Weights of a small transformer language model.
Size: 9 layers, width 192, 6 heads of 32 (2 for keys and values), 6.66M parameters.
Architecture: LayerNorm before each block, learned positions, tied embeddings.
Training: a variant of SOAP for these matrices, 459M tokens, 3501 steps.
Each number is 128 + 24 x the weight over its row's rms, rounded and kept within 0 to 255. Layers, rows and columns count from 0. Numbers have three digits each. The size before them is the row's rms in percent of the matrix's.

# gate: layer 3 MLP gate, 768x192, rms 0.254, rows 434-519, columns 96-143
# up: layer 3 MLP up, 768x192, rms 0.259, rows 434-519, columns 96-143
# down: layer 3 MLP down (transposed), 768x192, rms 0.227, rows 434-518, columns 96-143
gate434 092:122135142086157125118095147097114147120128138109103101167105137149156177123130111101163092153099066139124136110098133173105146110110056127113139
up434 086:133099145134170117131134129110113118155141136135079094162127104154185151130136119126142087145099106087130137139127162150144089080078113106109109
down434 102:163130116083127126113120143121114144101129094087121114139073098114148171150120119127130137140169130128139155109105099172155107120157135115113200
gate435 080:119137146153138065142124155133120134115155110111158124095087105154125158188104137160162157158118101128139108148153112145117134118134095121139163
up435 078:136119149097166103104124134096147133125121124130149071146151103129138088116099180158117158154120128128117110103170106162176131158120125096133142
down435 074:135188146137119081159118125154166140140120091098124119109132091162116128112107138113151185143146090126126093136111147157143108133152176126100127
gate436 088:142084124148091150107086100061165102148125177150152111103095164138097136154109134125140149143153134141153157157178151105144101088145157108160150
up436 106:141103132124157172129137154121132134101168079164098097145124159153155155156128118101138140075119139142112125120140148152142133116093117111116130
down436 109:129102156101118159121121144113160087148179131134167152090084108139110134126158127146122080136125151110122152117152154112114146145141124115141113
gate437 075:086126154131142156156125091135137115148129114091108119126124118142130156089121130151056171121146145105109109141133092101117140142116105124140120
up437 112:142092145134117132136097151141121129143115126175070140158112122124136143115112132126123127170102131142127137101133129127127134114120165107137120
down437 093:113138118139140115132147124087136124134108093094178118101130145139166141121165114130159121111140131115136108149136141141135106130111145147112092
gate438 087:134104143125142108165129152090142125151139095129121168076135130132118096178108134104114145142137129135090113132076128152154099109124120086159131
up438 094:085177116126116145100116135115116104107121124112151128132107115125179121174152097116089147199149124113123143151076134163128094076139112129158179
down438 096:145125103144149108116141137116104105086125098108166178104127140161094105163126138110101114151127159125141176154095126105102124121166076125148142
gate439 095:085113105152154051129126161130149114151121109138161157147121149154133125153180151126099114104145124115112160117121107094134127131135154116124109
up439 102:132128133131099122141094139113121117144122148182100159139131077110105133141078104150076128110113113085123118120132082151112113143130116100116126
down439 094:118115163117117116121147113135115112119161166174141108130164135152121119121158155140090095177141149125154136113112138166100111109126138169122145
gate440 112:144135126153082107143138131140140142076167164194165097141116129115136098121093177121127127153106131125152112097158161113135115119121098149112119
up440 108:124109108179125121125120117128130107134091111094110094164127149162109114149121129132126121130155133128148088115152100096170131148163138116101117
down440 110:106132173122112089115098133160173153160118146112138140086150088104097150108137130132121109112149111105116144119164155109107135122111151160131103
gate441 102:110151132164124143154137160109140101132157133141101159129096114136154127158140105159134156111137139105127134146102094102111155114127126101121108
up441 097:144109086074119124157113089080131107156090145175141132089098136137126119133138119132141130096138145133126155114128097141084130084112093119126146
down441 093:135141144106164131173145180126125073138123110128135101127118101132122141102146130128086093115131127137116113092140137150148157093102106164112121
gate442 092:109111117170183150162100117168161107124201146129138089137103113154091105128158193104152138131161168139112123117119107141132155085107104138154108
up442 097:117125097099161120153087180132126135109136125131167082137126136125121118165089134135130136179140110098139111173123164108125128133135139152145103
down442 099:138123122131195106118118152107089133142181119135130119137122140152111149141107115099133113116166139112151130146096136093135109125118104127119087
gate443 120:099113094143124090104072134131162142124137147166122107126150142134119096132125165182086138152142147159137095130153113120114161117134145173127128
up443 115:131154149169080126141132112139114122105111123145125136121117131105130130164101110080106146100146094125089159148137099133142160164119065079148102
down443 097:135111117169129099102072129166125160157164146155119129137137116139109129115140140148139142144139147141160128099133151114092142122116144185165102
gate444 113:121134127121144120116100124177159084127130100126157116096139143153104109130152160123113159120148136102145152126118180163098164109131127104132110
up444 118:106104138091148126110081141129189136117149151142113150164139166128129141153142151169111145115122093137128123134089153116153150078123130104177092
down444 106:120130155121128148107122164120101140137120142116130117152139161115103144129116119115155141097142124105104129077089147147089133116129134169163078
gate445 101:134104124134085109106138173121150149130160099138191104075102117108101112168143168133150122126113128136098112141128141122112136144120091143164168
up445 091:101154126094166143123152075127155110153133146092132104155156103147117156097129152141144157139114127126126125112134102157135145112141168119097093
down445 094:123145171120149158132177112109157116108109105115113147094168122143143118100110123144134103221118134124100130136149114135135109141132146145156134
gate446 117:148163127114132130110118088135122133131123121120146121094116142135136133125116090113104130144128133158149038142137137146122126142100126116154112
up446 111:155117120178134101163128193101122155132126131076124145117138107164150101156111135114113136085111127109115148149124134110145105130135163103153128
down446 098:126140109137121099131123143108066154100117117120112134134103178141133093121144113088180154128086148116108127178074154153117134115115133117156131
gate447 078:143124140131133100144143186133120149125107140115065141173097129130136147122138159125147114103124140119122107101117114107134125116091142126122096
up447 079:106127126100106145135129133142172115134104140124110177140104107126139104151167129126116130114096138132142095121120178068131076189120121152102135
down447 075:173149132147126147151133113107126149154156134114166128093130140121134161146090145090122105120150145054094156120161108136128170087109115171163143
gate448 093:135121150060117131114130196091145106136074118124119118126145121152138070110148123117104158150138149178178105125136134070127086118144156152155176
up448 093:140104161117132132112159162131122116097125119116130082120086150126122132171130129143114131108112134134155106143168199122142155100131082111145156
down448 091:124163101156101149095078146123157086113123158127129131130131096081119156102114112113161122108148113137175176123142103108169132097103092136141148
gate449 094:136129128083154073108110107093120112150122126124162142121133161148137162169132147157119132112102138166205135165137124136124154089101088113119090
up449 097:106113147108164174142124108129115061136161117145140135146160139150111166129139130118140126133122128129119113162120095131126145102107121127149147
down449 095:114138140170120114108142122105159147110098110134116134078120155155097115165135115121141113129099120075127116115171113122143169143142150099097194
gate450 103:169111068128107114131138131127110167176132121170132155078123143150128136103150112082108136129118084102123157140091111103076128127152136122139133
up450 095:178119095113138111128119136144076160163144140151159154103149149113100106098161122089122123110158123109095206149108112133130132124133149113172136
down450 122:133134140148125103140097152126111132145112121141132109125163110138122146078134100073103142102110182149137161118104114113101130130121123150135104
gate451 098:104134121079150084137109109139119104120142149103142149123122136103097127173130114159105147150106105109124158124127100148131110133144067090155149
up451 096:141117109083157097138125114091115090125118096062159142130154152132145133141132134137138128125135154132138167156127093137104102140133082087151140
down451 100:117085126155125137129132108100134104097160057074120073096123112136125118122127120128142146127061117120105107117113085134176161102141126100137151
gate452 097:128130156173125130152122096110070156169136104149169108137125157147099144162159115089176179145100100144155151137077097161127174152101098120123140
up452 100:094113101120129121174135198112137134150111147106125156105107137111133131171111134124088164137139107138162123140169076138182144136111135148149122
down452 094:132141091155120143090146092135169077120126104106116175117138132110166101089154126145118112129140119133180097143148130144127108129128117119079117
gate453 102:137144088108092126113095120115136123113113114112132173113114145175144122108107165109124115109142100137136135143142131128122164154140136089133065
up453 103:110168093064125090144103120148139154141129130168138147117134123154147109158168147129092132149105093084145166112132143139107158111112123129122131
down453 099:109114112149089177095141121095067115103119127109150155106123113144088104088128078107092113072151134132148175124098132137133148176161164143134096
gate454 095:150119152147122130159108130111118118102092092098096121139173130152132170119163123106154105137106118119166095149106126124153113121137155095132129
up454 096:118106149115128156118146099117153129145102140138112114160160124148143133119118153142156147105127147103121108120078147169114145124096165117079098
down454 100:106120100143085099130108163144088105127138138137096124124128164091119121151109140135087072120111124110128107098114148126080117106182112134134100
gate455 101:155198093150148124138109128125109125183112089123145141123123125134103113146152136130107115132116116124110123132156155180124121094143122077169117
up455 096:148099084097135147166159174138113116128151142157096202164156143123074111119100118142119134077141141123137147170129143114117132080137144122106126
down455 102:140103136105149147135105143115134108119175152154147203095139120131109127103167122134106140138110125109139117119107078142110142124164122120132127
gate456 086:131135121159137094145138137157155166145130125116128156110150098102097088122105163148156152150145093132111156113101131121094115155090155100075131
up456 097:128157085146133092113115136111120120118142134150129146099121132130117145144124126148147120133146121142142093106152163144163115151156122173144120
down456 077:129126146125086077117106154161130110108117141114113176152127129132145086111113131104127129107111130124123149121144129130152116135109081163130141
gate457 105:125119132121156157150099137141113129115124109124125112129149146143153141158119116166062127117138130123127141119127138121121158080106081166139117
up457 104:172143137121151118154179158117141133170150137133114134075149126105129114184112164067146117140153077126131126133156142152121116149110140161130130
down457 108:079144101117130129156093079149102095121183131153105159123120111147184135113126108160113089098108147110117151095146138149149135097118108112118138
gate458 104:138133130123135112095099114139163166168112109189158118098134118127117099184136086101157152121121151125162112157137150109084127128093110140146134
up458 099:113079135102120135127136110111101149159118117167131125062139115148137128145143131138131140125107134127158161181127170179159093181082123071121120
down458 101:155107125131182120121167158125133164129142142140193119149122114107138167119124147141106107126108160141150132136162119132104093150140159114122090
gate459 101:119108116146098098091144131108095093158153121152142103147145127147142168130102161159111127154120107102108155105162155129117122116122160117137132
up459 092:122116109121086164104096181100143129095123114145141114156134163151114120144073102136120130117091154130135153148111132088126135140115163119102139
down459 106:115086087115165103097081120126132121069112151077121123155160117152148161109179135144160143105083100091083096075156098138110115100123170137117072
gate460 101:131125117090095102145133117158106139135113120091151115108147127127121122127133103129126126150137153140129126124156132137137100114126156099111159
up460 087:131146155172127081114138119132163121096119177125124109158133103132131142134137149123147117173118126123151137120120127115125134169138094149137090
down460 099:125188151169108148136106178127181147131144120124138140086089149160153085148162106124143123178147089110124138156119092113145130178132104145121114
gate461 096:172099118111143106131121137102113135141114131145111143135088142157105133160172146139157145154113116114138129109108122142112131125109118149121151
up461 097:113093095157158070116140125123104106119136127093118143107130143142154111137154171116135134149092081150053103113138170131117120115093082122080099
down461 099:130139165124136120117167094168094179151127129098112136133130124151133140135105149103109113123170107095108124127098131139101136142169181134112107
gate462 108:102136143110152143142132181113136107129159161120189132079116144122162142133086127146144129178134126103143073117126148133126157089103075124090115
up462 111:159119124138131135162121119123107143126102105115107096164144154151122150127115125118139108138131103152098180122144133144124137130144175132131116
down462 108:117143124154155149090110114103136098117120143125149161140123158127165148127156142111126146127119190165080135124152117143110130174078143107084081
gate463 099:129168144126106142111104152154143104115117143111103138112090112107115092146135131108146153150134153158099149131125115108137136088148142073149027
up463 114:132164161144135156152140145145141115128109158117128104141088123183135117095156157126116119154158118092144128115155157114164134117125160084141104
down463 111:126127138119130114147146135109093147155127134136105126140141130123109134126093121128147108130148139106144149120130112097159131144126135135118130
gate464 094:120117136121148103113151103123136102128159145136151118109123176099150114092125164127086132121119138090136105177117099159155171134127101112138114
up464 097:126100151049148108104133115145114063129145154107131153127122163114154114161117185130155106114133160139187161110137104139106076165129122160141107
down464 098:163149095138121114126121121104121146115132123193184136121154062168157164124141137114146085100105111165124155140111126084136181127131129104136169
gate465 091:113101124147138135136161159140152130143143178143143123123116128161140097067141168146114071121097155134145158125130113100163101120107167107103131
up465 074:120116101154134122150127119159130125146150132165160132116130104136126085171143184157146108134129124141160141122090138148139146159191162117143106
down465 102:136130109106151088093093134141145160101107132137111149077120139142138124111143112134123129118114167162121087107182141105117146128137109145102134
gate466 101:159126126164105138097101050140095120130136150129148133127134148103082103109150099131161101166129097145170153148117142130083087125101133102117119
up466 092:120185188142139136137118135111137112151117126120146108136133141079123170129120144161112113138166128096113071134044140150125139102140089102139096
down466 093:119129133128161152163153136088126137114093134119147118094112095117125086131097119088172128105111112125102149112123096063125154091138089120116165
gate467 110:145101131096142175091134098113128112100102162130106147122098147177145120101095115118122164120119152119156175160160090133155128125122071172127102
up467 103:116134113121111149112127160107101086109124141134123096126112138125149149123107116135107190145108109135164131103156094154133130155138119160147080
down467 114:125166112131121148095104163093130120173111118121118152117165154136101137125143140126118074102113111139118081139156161153157129135114155106111148
gate468 099:130071122100148094102136109108124131111163143124141150137138121125119093104132149144111121107085165128135101176122150124098102114071110071059099
up468 092:151141095138123149141110078113136143147105159107090161134085120164127116136147103120131152132122136109136132138104129113095121121110125137157151
down468 098:132114111145177158111117157142170104136179127112121201103100135127130128135119103113120089120126084150148127114120131136118145117116133105093135
gate469 124:125136097116057168095163129075153094115150156115160142098083100119132123146139102125132110098156116094150146135150105110116158143113160107116126
up469 125:132177149086104132086150093095097093131122147149126138113105133122097062151139099122124142128141153144177161123118069147126104143120150094108124
down469 096:110126131103148132124130134093129085204128165145110143082083096118117155089163099100117105104141148133107124082106168151117155125128114120120118
gate470 098:098121162102172136136130149148128144147140153123159092149152165097150161078146143161151111120091120078123113186111131093128106092109121115128087
up470 102:142144109136117144127138132097087141088163119099171145123112124175115128128136093103111123096110122176096151062142141124155102138126145138110159
down470 110:130146091142124115134131147113106126094133107164123119117111152147141095132118113128107162104108085144104147121105109148101147179127161160145138
gate471 101:135179070116099164111141068154154141197125150101149134120117124114133133146137119143136104158146119132122151126174084165122143082121144170146110
up471 093:120162131114103125143119116100120184110147170138137134158150141143141119146097070138121069125156130155116126171148126124154138133149141123110125
down471 096:169098118129154190120160099118159131142144127137085113163101148121173115119178103136134128126152113082156108124128115106163139125148127157109102
gate472 109:105119150099099137095113096132112131128118133128132131106102140115124114149124121137134103114163160139104122150133090134082101120101086139154141
up472 115:127171150126146135127103111142131102121124111164101170124120111120104100109161136111142125149093136136164158112122147148161153102111103144139125
down472 109:102100186134114133122108085126123158112122101151116088133102155114072126117114151141116134100098136104120099134162152110149165140146138135111112
gate473 094:121115117123164143120137144163120132139140172157111170123103101122134111136176123098164129109086151135140109091156099132118122136167079120135137
up473 098:100128104169147139099162121125123148133134165159148130102159117135114153144105124100145089141123085136128102089174101154154118131162076153101106
down473 102:117149126168143158099138138098114212144121160128126124098153110096138110123120125150139112104156104099136111168115118129125140165130139149107171
gate474 092:134084129123073148121102160124096159118098115104114136117174109176149144097120145119132080160108103097155153123155126108125154131135099129122122
up474 091:085148137116148115179149164070164106136131108164087150119140097138117134161091110147138160145135098144133099139151119124086108141085124129113128
down474 100:152138124164145082115132122123099146128191114139134148122153169151132087174123149111134114130111125159144111109096147130143123146157125146156154
gate475 090:138068124106132149105124093140172089127137139186112095159190118093086093129154102132120140119153120127095147125156144199122152101158152089114124
up475 096:159114123096123104145081125152129091127115138100129089142136119110156143115130131100146124128173112182105162125149137089169127113102110142109165
down475 098:125123127133123115099085127122122082132118104141114107095141161154117086083120183133131119167111114112141136151140188120124117115142111116153115
gate476 118:158151095130156174156069125157118144138141141153173142088111110118117109119088158134134152109133162148105112118149167134134114138126106103106132
up476 110:099125145118144114100178163099142121122144135159105157128128120107141115175168100155122067160134143110158182120107111080107137162113120120126096
down476 101:117130140100152102135119151106100167120082157155100136169179134113125143157154196100152091155149131099128114103110119129106106137109166146134139
gate477 099:129129146110120135096135129107125144109124106126146130113088085138150204114139137157109125144145136110085164147156150111094176150140078109145135
up477 092:176113151145147110143166090149120146143122138100150167124119109146091096169110152134126121157102108122121152145101147121077093098141130079122170
down477 096:132123166110055124120154110116131079129106137124160132121128120202149163126150144139130124135130108166116165134140151156147196129137135167129130
gate478 092:124142147127110163127100123152124153107162116130135167148099187160124134107136151137123137119116107134098122136120171134108111126160094139146122
up478 083:128111126114111147100101102133137138138125094075084096136138181125124140134068141088066125171060112127120132114148133117162135094192103148130122
down478 095:147105134150163131129092111076123157147128175105095119134127102126120145102133145148131093136139089136168119131108155109155126127130153142111124
gate479 106:166117121119079097137136113147146138165120103105144147139127144149126142151121103119114090128119154181084175130128109135113138147130164106169179
up479 095:101105101105133127129161108146183110129145144158084158120101110189087145125173126133156101109090127160131123153118100139149115120127132107124138
down479 098:127115085133120126121116110134129170145127087150081165126092081098106137145115084115150141098117166157132100137137143108162114129136176141120148
gate480 102:142159119118166103099137145089123162155117113132133130101136180128139136142136174130142110132130141136146151150124195138099082162094139112128071
up480 096:092145170098089138136147115133133159149117127109147073146104123162114111143119104134116125148124146142159119153119132122151132135123162123114156
down480 089:139139064134168116103113114115133107110071110126126123160139114170142145146129144120158170121150092126071167142158102130105097146102149143135099
gate481 105:124078123139101121107151160114105170086102071117125143118134154141158141128109142131164125120149096120136149106164065113140149134134134161156135
up481 108:161141156154106166150115100133107136075146156119175118168152134107161125138154139114079137126129118145141175106168096155135152118119117144119118
down481 094:126153107160103068104108144122129119154123140149093109130140115143115133138116111092117112148133132169154152195108181152150128132088152117117150
gate482 096:155104090124119114099135143103112107105139112149150138132112153132126123120121148131162120103173122148094100058176099138168099105144111155099093
up482 094:120127161165106133155088137132127117108138145112109138086174176153114137143119119147103137122113115159127138100143108103084174101174108155135136
down482 093:131088145112110170098140090113217171106138124078130138099127154129155132108142146119107077146097132119144130117079141124127115144164087119140141
gate483 087:125120117113112074119096139181118138168097138130125119151122131160115125171121126121107132129119125126116144119108139130123103101141120117127162
up483 100:147155110101162128159148115107100164125125109124149122120145133147177100143139144130142140084170095141112126108115127159117120106117122090101134
down483 081:109110140117089116165131132093122139136113124125103146093116130123086109125154130130145169114146134106160134109106122083121107138166114128139142
gate484 091:092123144098132124136121141137143130109091143097109147169057134122164126110107143142146137114111127159123105140145134137149132149094134107097117
up484 090:146137133137135159096154109125138089105150137125139108087149144126119183124133123098146142124081156101136143120179105115125141087088125174184151
down484 091:121074153120135124129167149110144122169173176123149135165146166090114136138143118139134123130151122136143075137131176136115112145129136117099122
gate485 103:145069130126086170116127088072170107094136132115147107173123157118135122115116163179135129107129110162122153137111148068104149141132157147126101
up485 091:138155126150125116120137147154048085120090121140158146090090115117090089106124078099162129129081146103136114133093099161131125147118104133105176
down485 093:131139139107128105132146111093140106130100152116145092143144130141140110092140109096135128137114122121104081124107137107166099143135151097131172
gate486 096:107106141153110090152109107188163128121099122163132111090130096148114086152138151088083147119156135083143086151122151067139157147129102141118141
up486 109:140120127102129175141156150119098123138145096096096109187068120116105099108140107124153159158109088181144162135132134132156127114091107090117100
down486 104:138075105138143105128102068134146148115095139140093105134132137109088139136135160118139159158138159100190109143147136122163134160118138165127148
gate487 109:121188127109113140140087159102161111166169089116123127092155125167144147116128133129086094118162141114132133112109133163147179130136128154145157
up487 105:167115138158128126145134176111122163124088128113124120114108133100142151084150102134134115139101102115129078134129175169144084139134134121136147
down487 088:184101117163149126128125114130133192140171118114137145197147157120142094109135142124144122154119127124149133136135128069112121153140083111115102
gate488 099:127128140129126132102072147116163103110152079165089116088130127153099086117167151089154106104152143184145090171152113150130101134134127101102150
up488 107:111129123087085146134157114158085120109115117128117128107133128080140149121107131139145127160133115103139122147075168154151137115131141162079124
down488 105:129183100128094111124120144126078169130110143136135150142100120159128111078165096104131126107119120126111110132128158164123153123142114146093146
gate489 090:167144116163129127125130124109129095123158135153142135130152126105110108149144094126134120150168143120160150109127113149129090153119132167161121
up489 096:141097152125188112166142143130143147131119111126198130155139094152117134137154083124165129150120148133118143129096089127153094110113131105081070
down489 083:129132093161076100135113144145157134114079128135167087074126110163103086169118121160137148165115133143124093136123112192134121167143133156136158
gate490 121:126111128101104166112122145124155127137146183108132150083129100097100114133131180110161152135142119099142110127131108135123102156105141108112130
up490 118:109085150126117144107073169142167136114137160112145158087102127105114138097126144100136129106128099095110122137135084128090106164153165129142155
down490 120:110151159101152096141175116110117149118116100088156127132109158082172148127117138118098146112120090139132092137107101105156123103112094099098104
gate491 084:122145137120109147130164123076118122139166125132133126058179097114152082112135159137148138088128095159154140111120097097121158101133176107067117
up491 094:122102121182123141102166164153148103109129079151120120110147133140109154149102146116120170162115150125130130096140093133127148129150142132074120
down491 105:142181103169156090125165134137108158159142123117095115136130136136126151135161130104089137151161138152090154170126157152148104119124163107184097
gate492 095:101104111162117130187104139121149122139138106144165143122094137149108082116131131141097151112112139165097119114139187166103156165143086065115100
up492 093:103080177147138112119110133113134132150141161124131154106118128150160170145121117146133106119139133117104139148100134119116193127133141158149139
down492 099:115102180117114138130149129131148148105139125105110111174155132126116149157127172157160076110122103105113123166130108095147141127142119162101104
gate493 102:124126150108151093151133125138187094084097122149143159123113092155126120173099119106136118096139173124188108127134109127119135172109139104156133
up493 091:141137125149126118098164157144174132117127160135124108132121093099103114129124165106122127131168128121159102145153115131109152113172091090116145
down493 104:150141135130104172109112144125138150120107141109142112127167086126079107099128108148126092128121136142086089119117146138126122173139104126100124
gate494 107:097150138111127145091141104124113124169142151113129157141098119148131142071165116134105095176132152109161103110096112071114090128132128127145130
up494 116:134130163105165111114118142124113133155125112122135153091077121113138126094143118103104094153138126093141110152078141096118085133140121131159126
down494 115:104151164187131129098129133159117107095097111155123114101113119105123159092147132161087121135137145106097129121190135103146157100142119150094123
gate495 093:133129138078150122127120123157142126148141145167088140111142118099101152112100145113089129194124137119121087080108142107150093147147145120209134
up495 092:155116148123090101089140117122123098145132162084173117147119125097097122109088103156083105157121138168148138145144108122141090136101143104109111
down495 089:133121134136119081156110156204136153120128138124111135160104104142146112181059168143117112129130155101122147126111083111135128137138131137120117
gate496 121:128083165136138152091140113171147121161157097134112121144101129133141127120151141133139101120145107122139122120106135127142103113144135170176118
up496 110:121153117093117088177104117076124151142086117111136139108180112157087099093140129135088135135137118129152105098099159155116145107128156089074149
down496 109:117158118117108112115156143148117111131101119130130105137119143136134140131150140118170137108131154099117164126125132123143127127151152126204127
gate497 091:150145119081124150134113111139124139136108075117151138111132146095168167126126175119071121098153126123155127108096101124097125093134139186114141
up497 104:167102104114132115109090123108146141128079084159163117095126137138141158169125161132145127115154171084114144149088116142099089106140150171089138
down497 114:102169166110096106110115161102122096102154183113078120086140115128170143139179136135131119123129119136123122098163097097133166110136119080107159
gate498 091:136147177075135147143151146127123164168131151121139120109133106107119136140107126102137112153133108180165158119151089153130140122150164123075134
up498 086:145118149079106135133169112111109104110103107112183111117121177098176070134092190092107151128109142183113139142118131147111162137101148148097142
down498 100:109110107162106120121124128137149149128095084130071140129152133178153117108129093149117116153128152137132130111147129148139108165199162124151081
gate499 097:108108146118128144173111093174136122138125144107095085137145113124140123170113152146189151077161072120083124090163104108134135094099124136140154
up499 102:141091150128116138131112118153107129161136139164114139123105152111112101132163113166163144128179134105108193146146143109154130130124155125155141
down499 083:117155083140166092100138106118065109147180110141154132141190109158182131122114095118131135113125147146157094092169124125159150140135124106122132
gate500 096:121137093120125134156146130123151087130112145142108116144116141144153128131140100117132165156118092146106121148135120158145147120101161112162100
up500 095:110106099160110102108143112130113138131155120086137126126121122098080141184114144119108120121121132141116108121166138114082131128110086100153146
down500 098:147115150122106147166105126086130158109116154120145151131125153118125111165123158203153098126108135132155154125114095138106126133146120126079097
gate501 095:121078154140133151137087121147141140161115118131131159088108158090142136124163140104169141147128102153137123101107154126104128148087109153117146
up501 112:143115137105136140121110165109128146126177145168171151112118144123148142154103099131134162118108128138105115124195180129118115140105113125077149
down501 110:132152127151148149139097110119141117116152152134073110124116108151133111136133124115122137145174119168103142170097156136112168101120156090116117
gate502 086:108070188129148174109120165130155113132112130098099136090093138092089162148111100135109109132117153156119163083119134158136116147141106129165086
up502 107:105143145122142140133130130128147100097153127177107115101147116111124137136099164102120136178124080120128108109143087110125144107158119101117134
down502 089:139095109151137144123194179141134103088123125105167139103109120148138145111095090165101117127133154157102091121128160155105095158131104139087166
gate503 093:128164160103100133133111109115133140149126140131109123130128122127132103118100102165091192170083149136149125124120134184134139137060127164141117
up503 084:131107115178141153103159157114150126115104118142103113149133140126165165124158155134130099108098104137110129124152105082119132106175150140153111
down503 096:128123107101106179142140113142109137119098165129133144123076177096145141101144116145167112154143093099114123128120143099104125105125132123135071
gate504 100:109081134084113107146111090106123119131147119135087093139147117132151143165122113113133112167139164106135137115147166143129140117118141149131116
up504 104:081138087103164105085136135136095082085131120170117147120140110135141102148144142080124082113149137129157139150092145109169145113122109123137123
down504 108:108130119142149102100126144108146116113129140099135103102146106134095123124101146086115152113135116156109147114165088105143144091126118158109136
gate505 083:138142126154109081136102112125161163172102108160121174099139141126107100133154158138123147109128125128125143145156106122099131130111079078153169
up505 087:130147176108124126160152111168132136119089089065171138109116118130120166104115120131109133118121105131188128147090131132091144121114151149136075
down505 107:146180103107113136126078138153115129129183099116167080087113115123146165133112121170082153110131115101085143120116128125118108149137128108111080
gate506 098:163144171119063130116121126138123111078080112132128114150097161123138148099175166124132157137074111148126182163151151112106134125113149067171134
up506 108:093108127159180106129120153157160090104172112164138150099112111140089078171152119104111130104111136127136109111131087153104119120188121115139100
down506 105:145123096178122096153126133096154103132167117120151135118127125153117097146164127113157109135092111149116153129126128159109123151120160155114085
gate507 091:150133190104104141139135145159132134155148136140109155132162134130132081132133100159101119131091105128126140095143130138106091131078085100128105
up507 083:114146098134168122087164140101139166083118122101168129115102136137140199122145128131148147143170121144124107139145154119143176098154137166183146
down507 089:105144122153092124118111120143129098079156079117188135128068135147110152127096158122096122137124162090146154163143132126104091105125119135137109
gate508 113:124145152101128133105117129105149109117140196134139110121126117124124102131153149157089129146124094097101149113130121115148165170097116146095151
up508 119:156124134127125148148125097180134101148143130102137102119108096126142164145130080149152125093095150130142160129113099151137074148113122136141095
down508 108:133115130130140093113152141189101107133100099152090146103126153153075134111108122127113060151126102121129152130113143154090118089148129105149105
gate509 088:160151117117139145122107131119125170168114139151132195129116124116114092127156143134131117157102146122081170132115189143163149112099108128112066
up509 093:107109126128153130185090107124176121160116123104139157108087157101145172102175120130134120116130159134154126135156168122157129086127080088136122
down509 087:117134123150102163127105139120152089136097129160106106142089129130141113128091141127098113111141142124133132102147125165072122098119110140142132
gate510 115:169122129146104152144126160140116159150149133153120139168104151123139128102141120126108092131102142101119145172120136142164104121123134109151129
up510 114:142140084105103143155102105117126157126137089135116125147156099154170136066144096155135116124126092147124116145119120117124143137183139065164140
down510 114:139156143133168126130112115105098141162112123141125137142149109155137111137124159084185097148140143148156119154102162129171138170117093120123130
gate511 097:109124138106052138094147129150139115117144125124162115169111156117140106147134113096165178165134158097120134124142068142100125127099158122117146
up511 105:134106113126212161149099109093108105123100101116094116108193117170127148096116182097110105126123145142133100129167156139126187126152096078128128
down511 093:081129156127146131164141096144137161122116153097151122063104144123126134152147135082082133143132100138153091158098138118115139134108118100158132
gate512 117:089116160127101138153119119124185097094114122115133101140083122152116157106110114134164147114120135092152142122099141107127107125118150150099086
up512 118:136104141115091130113159160150127165116129169088140124167106099124161127139162104113098117128109177106124128132111160096143113160132189112149147
down512 120:147177100148115079138142150148134154135118106125150147097140110163111126135139133095137089106099147134114130083123111136121140134123114145139142
gate513 099:137156156101103140088135112125105115151121091142136117121174150138112121128110133072148110086142162162124146108092166128103112101129162137122117
up513 099:135120101137111142162124135121112092139115140150076185170151113107093097132107103166135074126138122149130110091126106135178146124112152169127113
down513 099:124123115140153105172139106131132139145157072144152131130132070126129096122165122177145071103152102117142126137134151116146140134124081133113162
gate514 090:136139101139089075165098152142184123138104109153126127129120157119119157131129142112119090107156133171117114172162129157152123174105155113114137
up514 097:133169147146148134114160136132117150167140106078116150136130123120139096159115111134093182155113111133170154080148138160136145109086112150094143
down514 100:098108143129099070152168157110123091143120140128105183105101128103136090154149107116135099131137100132162122138108107142118138129090131139085132
gate515 087:107098132138113099124154151126104100114108125147126173123162112127090140107157171114138151129149125122158127157109112070137125140103082111072154
up515 095:154130137076084131128122095141130143144111105127142127130130143078100107139086093123115139118124104153152139156103135145143150162135138149129155
down515 096:138127143125145158150091139062144125155141156148115126105145147091128147130136155146121121136150146142142121132141147121163137147145127076155096
gate516 105:125132161150146149143092115137109114130143118151109169109152180130167096131120181090121104134103108138125110089089122127140108115125101127146141
up516 107:095144136138127158143128148106113130149143134113145152119132105150160181113135125159122172114149144162113151097148103182109122126129134134082123
down516 103:098152120109147093121110105132090118128121120155161137109164119108113083083112114122122120168123118119098093152149150107119132067088106118094145
gate517 136:149122122119124153081150081108092105115143145128181138105103144159116108138145123096149111108161122137131144124135093181113126125097118108091133
up517 100:143115147147175143146090119159096144138124123109100137150153132126134129112076106141102127151121104127163118086128133098136122108178118123106159
down517 095:118103097160144082128141144146162160074108116109135127168135161152157133177115111143112148140107144145115153142135111127100074168095117125108125
gate518 091:133131117174155104111154107141147116132147156156153112099123122101118121110122116138127124141122162090147172144126065128120109160101101137087101
up518 095:126146134136130125144139132086097097122102183118188134132111116132118119166106144157135100120142073169131159109147105162108136151098119122129120
down518 087:143141117151168124095117115151141133121147100185161122153153119149186155116128119091115136108119149079132127125157106117135118153113087125115160
gate519 090:172158111145140149109095132109143122130109103157121133138152157082157102120117102170074095114099107169145119130150157123095158130052104145127089
up519 088:143117139088109130124080120119132109119109103117075173109074136151125106137081170115113122116125127156157136117121141114133134105162164150145097